Part of a small language model's weights.
Size: 10 layers, width 128, 2 heads of 64, MLP 320 squared ReGLU, vocabulary 6643, 2.74M parameters.
Architecture: rotary positions, no biases in attention or MLP, tied embeddings, normalized queries and keys, capped logits.
Each number is 128 + 32 x the weight over the matrix's rms, rounded and kept within 0 to 255. Layers, rows and columns count from 0. Numbers have three digits each.

# k: layer 6 attention key, 128x128, rms 0.0615, rows 52-63, columns 0-63
# q: layer 6 attention query, 128x128, rms 0.0688, rows 53-63, columns 0-63
# v: layer 6 attention value, 128x128, rms 0.0571, rows 0-34, columns 0-63
# o: layer 6 attention output (transposed), 128x128, rms 0.136, rows 0-34, columns 0-63
k52:121143126110096153152132105104132151137122149136119107138101096116123110104175078141136114098123135112145168089119107140148092084203130149134131097138090139115156163153111160096093102125154135
q53:113175113110116130103125067104127152205167168119139121138176137122125170164091120115143171086113103113108145125125094154091165148145150156120129126157109141148107119104120097189133107076166090
k53:155104104084150154125147123139143100102165105131153104152120103115123151100102116108122107121121153143112101134154122181146111133152122085113103098120143141112115153119132103094140122186183125
q54:145147106186109122132117143167164091127174144121123105127173198128109152104096108099162129137092117112159180144125078155116137161121091124190127159158093151105143081120141096115068145102092123
k54:159129116080132140132156075129081124150097094120119147129125149131163150158140143136146148118107182148117102126130132115095128107166137106042115114125145120122109163124121124104205107126170125
q55:136151081102102146101095105122088195200161118164192097135195134081110188108089095098128132017147164113093101170174079130112190142137172121127145149169145150127109161154139079149132074103173060
k55:145112138107108109113185183119138106119127109126146154136147105115142140112121121140076130151180112179120113153114134130149159101070121123119064124094140130102113117140119111136155103177139129
q56:185157087085067157155142113176147124106095086134147128105145149132152148112116128122163121132147104162153114114142145121152228155131174112145091133149073155167105157177174149123143131138151139
k56:093115149155139126090109162124099148148114178125118117157127120114109103116146113140102132103155092131097115115134097110120117091059113109114150136152132112113154093120126143147102146180152091
q57:107152083166106102137174182160118156085179166157153103124215148124183119135119122109151133085099096148177160136166077106132145192190200112133109124108115151191087052122164101126119110108126086
k57:162081099141092108126139153147127078146119145119097118162140103104101112170133118160124128171119107117086084119190086136095053121114161098126136118112104131113095137140111131173086143149166127
q58:190055140142156114208152123087150061085124086132048169102146160183087129103135130168147144233096120130141187094040168123160102139167063056066185138126170113098248142127118252128149190124074133
k58:128101090156161107107091125153118106180156140115125116160136125121093108138177136135136176154110135095095112120142129143134097128109136122091154133144142138118138143125128153146105136150163151
q59:150176087152124111123128155135099155111141136136171109153106133132141098140185094134148142127085122111104183097176105118154090174142174189135089105154154131140139138177082078116125089106128183
k59:096126140129083102129149122109102149096112142144110103110135145137117170155094143154131095166153098118164076128154120113102128120095140152193112158136122098085133101129180113137122156139113129
q60:142141153123095130131140162112108124132148122031119137072202097123161145076142096096139148115153146105142133151082100168142158151105090090116147147094095102126139106133117183126084129135105096
k60:157133120112118125125099134136084122171105118183153109137120121089104112137113157174116169153140144105115106168169127117099159044113156151081148142135116146112101099128126092174183093113158144
q61:056138087172144136099082146145128152128130154153173119116164146149078166194126122157134180169128138109138145088170062113096151203141166144142112094159144148162120133172149109129160138124127077
k61:138092118085108145137166114132173110139170152168077123163129103094092139171142103114095133090107140112103131124102117164150071117153132137154093112088113134112129150094138127144113133189152156
q62:112135127102115136150127151119152128090137162139123141148131078103168113099098098184124137120084113142106148074120135122101132104117107140100167099096132136092151083144124167165184170112232136
k62:055126124116156122149136115079134109145174150099134086113141189152066098097089108133118143149115138110152157157107161126139107152124166123146169093109159139139130146079146127120087107098083152
q63:129147148105135104142132119112174113115126145108121105093140116174125094195097125078133144120150107128194117126091154143114153065117135151145134096111137090105142118154118109154107107132130139
k63:139160129149096181138143084093153144091143102124155146128097133143154127122160142124112087068128156098138134107125135131111132144180123143126151134168101151179136167115095172104141108091124123
v0:129184101096086160118139202131176158110065065136071123118099116191216159106188081107114136077178099214142181153138158133139088112112074168156116078152138150148141122173100112106093114142047131
o0:096114100087111166147143074172144138107112139106089183141112093165167084138123093172148126151103078099129119148103129179230079100147111148172075145144141130165105151173180068104122179101119171
v1:178110184127106134109132163168140150172150130152160165133186165135167166218115122058082096137183156123114015134093094128123064185147158147077057130159127147098170132098196104166126059119114152
o1:140113148192139111173186139080139133081097129125130077131145149075075093104103125157156139135112112169165146238158150061207095102136175097130142166114156092074124166132084160111131155112171128
v2:134115084066100141118202093104164135110146083132180063149114068144221144131144130178128157162118072173153100175165133099147065122111080085194132149066228107145132068117100190155112169171167062
o2:090112100121149141166111140163163186135155152079139167117086150138104125177141111123114115192147129154127058131082105237144091042183113127110109105141148144099130143060150076136139099090074069
v3:104178122079129181107149141114098114155123127151155130218095122157158104157092098178097107145122122169070110093167095120164191101173162132160064106139122148122164162173130082135155108139122159
o3:098098150119155182135117122141143158160167077095071142187127107129181127130160097138161114135129161122076106052176084109170110151121119099123094096133150153081118187128134105103127193181122214
v4:137091137115086081133163204058095156116203097152078093148124124147118197105107095095132135167197162115166210085132128138110073115151097119135116155157185139197209213190080143138167110077148157
o4:096115089112112177097226000189153124143119162108170143126079131124200105110087143180131065080169065147163126131074063081160118190160134172158113133097162106094110133130073090113142162117079122
v5:131214085128073106118055100116155163124083112142128133135113200129173128149109154110142088114091124086126085171134136092122068166096093162122184105170059088112202113163160137155127122042149117
o5:157093099166101166109134133115132120121031136170113113133196123113123122146140153115167150089126119103086107176165112150189107108158139112130183145117092144186085113104138145168142143116187113
v6:145108127111147093148168135109124043117169170198092171120090142087122100154178122157194087216160121108119135142123085130160094143131095135182090140193096105099072172118197141184100121086158200
o6:192128131140105134149147086125101114097109089111060150107126176082166083101142135147254098118128130143114130175140130128081130127105068089149175158122133104056189140114077126103093149158077194
v7:119140136137173102161149184108093099193109120110085142076176168226114118181147100096122114091176118198094090136095100145093099113123129062061141093126066057151137144154152145114194129171072208
o7:108128185164114134137112163117091133147165116098096113203196122133126148080119133102141069055104151090049158225140141079128078139103139124143117110086140173148120214205088066091126116099116187
v8:174133136112157138093173110155093119194101045143125090093046152171142140132115125162086180102137103191109073137102140083150131136093140071127118163144141128137126060175110205114117107126094148
o8:131136159091135155095085165114152113178131111101162114185103127110125080115131116131110086102172139137098092207143117147154145062188178185147063098121172141150086167083143067114115056097090133
v9:154106094104165169128137132172173152061139112132105098107087120161122095144093152099074077074140108099168079187143179097169067159142125151125117175096150176110148119065175097090164109134095172
o9:089176109101143135153130167169171160105063172118102117106125107112150152132148134135168097152118148108108149251180144139177126075127176134156053104139082146128063108124140144092140123079133174
v10:151038168123178133162126134085140108101222163165117169104140120173110141133153099139109125136134121096201148111139177144179120059176114118127121109149128113104195175139127129079180084137008117
o10:131194143134103146114132086157172121173133131065094135100067161128169117108094151150166102122089171142135193203190085104138168121124101141139123163120128112126099120141110043103163143081094142
v11:120180086063093066092101095034062111166180112121184167090132075131149097106187124127170154117142144122124157165188152079098133104127118153090209100117109153148097088166104122220232120155093044
o11:166105130141115109158071138096157125186128142149101167088126117144064201132144165117138151119089124080063134141122126154053082172131184139119140139126188149162153122073103041181110125200078096
v12:115188159147130126088112152114075134179197157131137140130195184172092119144121124099085133083148153074100162129152085117109094146108162102109143121121154109145100109168243122145146087074131162
o12:103102159140167071189132184120081125192105138089161107157158134147080154168126140081113108091134078160098095107123132071092071164129184186136143194137129090111148129151094124169116153136119106
v13:149187135157126172137065105084171209199113101134151107124114112095128192074101127126095142125133100167106131127055152140134111147146120118130150142081181228094134142133124068187150109120164067
o13:114070133066087162124154145172117158095089147178197114154136082146121129152134113139068186147117092140102137000083153151205101159119207182096128110134129159121118109115135121179146098132188092
v14:114156122184112065139176118140111099159094209134121073164140124068131096133147135141170136132137142115119091098178045181096112122153143110116120144137128069167100124139140143127058142155129125
o14:208089127175138109166138117074109089108176116113129136125161202141123102125119145093112103131139120129172120123109149118106140122113061099145170154113119094093170166130108146145127117087108110
v15:145162083097127154160099068044136177166165115135146092166121096114134189052180123165137199139157067136110127133063117127107090099132045155153179159130121134122169215116186064203137129177127101
o15:178109110068106122110135125162172140133114134183138179115100111141118121180133123114123174119140120125126133019076106120166033140144098155099187115119177185127193091127138090179094077127154086
v16:088102194085202145117154084128069144097144252151194184120164137146141184092107175153092099135114161140175091127151150162070255146151137098181098113090154084140165148064090110032193113157174144
o16:017097143085139126094052134177118191214203159146115074170157143131167146123166139143124072137096245120124137129159117165075101199191123111079132140174124133141095149115070154138190091096111154
v17:141142067169170109108133090131079129018133107087113111097019169143100041049154159078109104106111100106202156143091178094114145154142111144108139128146083114123178104173121136074157120132082092
o17:099146090105079132072114167113132118157054156136145153118149118107135155139134150143098150115147147100138155204188083121122145104186193132187118106155103103204116071140181084137079111124122122
v18:080108097124139176101132158112132131123157088083181094091156142178173162185041128144035164110083109173129118179086127132162162131070115091082107132080191150144159160141072150085199145187114086
o18:058118156105125099179128166215137159142171135080128098167143077101142174093173142107078167179142152174131124147150108145182059095153110126068107107136127137147106165176126131143148153104142092
v19:122077130124151120131084108179160105120082104120109146134056092141112161170116081060120150115094143188038131182093148138144167089098075097084149126135147150109109135064112154134137130145103137
o19:162172150142117142124101070145150136101166109112094166116107097121124099137121157142090124135129121134145171178184165186161108099093074110128066068076153165202134175121128156119130104081136117
v20:169155091121128111149146167184139110082186069119054096148116212180075124152175110153129210089187107106176078105148127129145045155100079119125184112155151169157170165155175101155156155137131163
o20:129144100144117163090182155090144080108083155113151161108115140134160153072170117123193099086202077115141119162094023113140069074218152157139146213150153104098176127172108079090092091152089143
v21:105126192133168167118173123103139128158182101098110058145090113134147120100126121119095163097156083147121086136146155191069152124117140035171153167056113120213104101119126181158070160127084145
o21:156075151131159139036103084151113147105168137093137159193140132151121149182135082033064152122143125131126079182108146175120103142141139151104130119118168095138102122124065022150078126125106098
v22:150005146150128077099173122165215089148144138147139046126158112060070116142101141198123135135125116124131085135131098137120148123161127127098112154172126125133122132116151118113092122184172141
o22:176209093129165142111165153116146089080147135103151089175096184080115144106094161161121088083157159178152132145141167076108128081121100070113119137175134129085153140106141169112095075115126087
v23:141113159131098105155081174196154147138126094097059175137158184109099118155171106119135071152118162130062098159132105119082086155119083155113128086163059107152144112153184106179129106102183162
o23:187127151183099173083151193090102121110093115164139126112151110127084130116078110127162147035153093103123130200101093101117096167115149088131177112123124138134158142124117158116077097157195150
v24:150067131093141126152142098096106113102102143139127192098126135159186128096139138107175110218119067139119223070063112129172124128152079190153120115129089047135147157109063184057139120131150135
o24:130194131072036124091202059149113118167140157128079164143097127133198078128132114131193126157088136152140176011155108140121157116110106084201186094140035130149126119129161188110128128087075163
v25:151104133154153146128169098073096102125105134149168150088168129183096125112197137117127116125128115065140169097183118111152130106099133137148154148120104123124191176154072143123137157095073062
o25:115168097092121122132138074134159112198117128066124113129071149132147148117143085124141108141095156178139136128163081136091164089109092143158153178081155094108147109092115102088171140119108121
v26:103137150144179149097155132110164124083112162117102116140090146143157052188138129101101127053128070182098118129187109175085135158125117094195155130102108105156072089131148139121138119129095151
o26:147068143162136114123148114138104140060171142079073168160115128133153096178130081067110122143118140072144112189143130196135094110123137115138122167138088062124104138171099097135078156132121126
v27:162178077058115172116063141121052099211083161130160145120192136136168145118151096181131127133109144105167097087125159142122122076170155111116149160087170165148191186184112053189133090126065086
o27:146133114145136161109120095077184133214105066132148104178143124200110163108148052120076172076100097138095109072170131052123176152103173155104162172136154154087187118139149122165102220152098120
v28:149101165139121136163104127134162154129088142122095172124123192128167140145157153117136116110141120206171148106077155147071153135142081114145151094130074121149113123141149120050136051159146185
o28:094109148141088151057161126155117144120163144184142126152165105098150081087074075153110125101142115083141137108097146111149134207177161120125148162199116097182123120162143122154092098099136150
v29:148082138132146148173134107171078104082152115113104163102142147130082135064168120106148133109134153114173138107065145111122146136153169146165094113183097162106107131135121166114116109111113163
o29:110156092108128105096081097088121088114156124143157115086093134162139104077110133168156115158161134133171165211131112054076173153123144171140110133145153106131148111144135154106144152148116145
v30:080145114153120126106124102117040161065145142169211146064091175164164118105114136094174084137117128102163171139142145060218083095164166142088149174161172102096108119171106140064104145078028096
o30:052123080099084168234123141133117113154081103117095084109122154081135092101165127166176143190078127163101126096237107144158216058168187151189079140120084094074135135133127115155160145139067127
v31:143112123163168115173163116122205118074144064102067121075070113153120120155101097116157078138128105150119062179081146152165095122134124110147114179146136155111086112067149143160143171104046158
o31:135148136136096185117080120159148139028100101111126101087137136119084098121155153146137115151118120104111178255153197166155162050107116124127082077041108149114144130152126052063096117143139129
v32:161106106092151103109116103153100126188109190164119082164130196146135124144177139160117108062095067138098096100193072156101049144139093147157187105118120069164170137115091133188121124141141186
o32:221119115116143111072112107130132126143139093121109173196148168146119153177147097067094084087158166083142036137160101129121068082120093112131189132127127144196132114133120120198082099099137135
v33:136069107114135121179135070155147128031145165116154172132136201131143114164182143154174063112078135080157113147096174117154149136093102128140153127147108090104125130048180134110137118083094133
o33:127220138139135124116066162135115194132107140184114106086113150137083133117128156117162139119098151064127151212176121183088171150089098108091138107119068168168117074111111103110135075088133141
v34:114136127111131119152130185095062079150148096122103175105183138148133190078138116145135142112149179121166123170142171139104162138059127075146104127180091088136091137170190176184104171097098130
o34:129137106132165096128067108127105134140156091128154123070183118126109138109115137101152151093115147154060121213083135082057135134039135183099179082132121157156150129113115100147178128149128107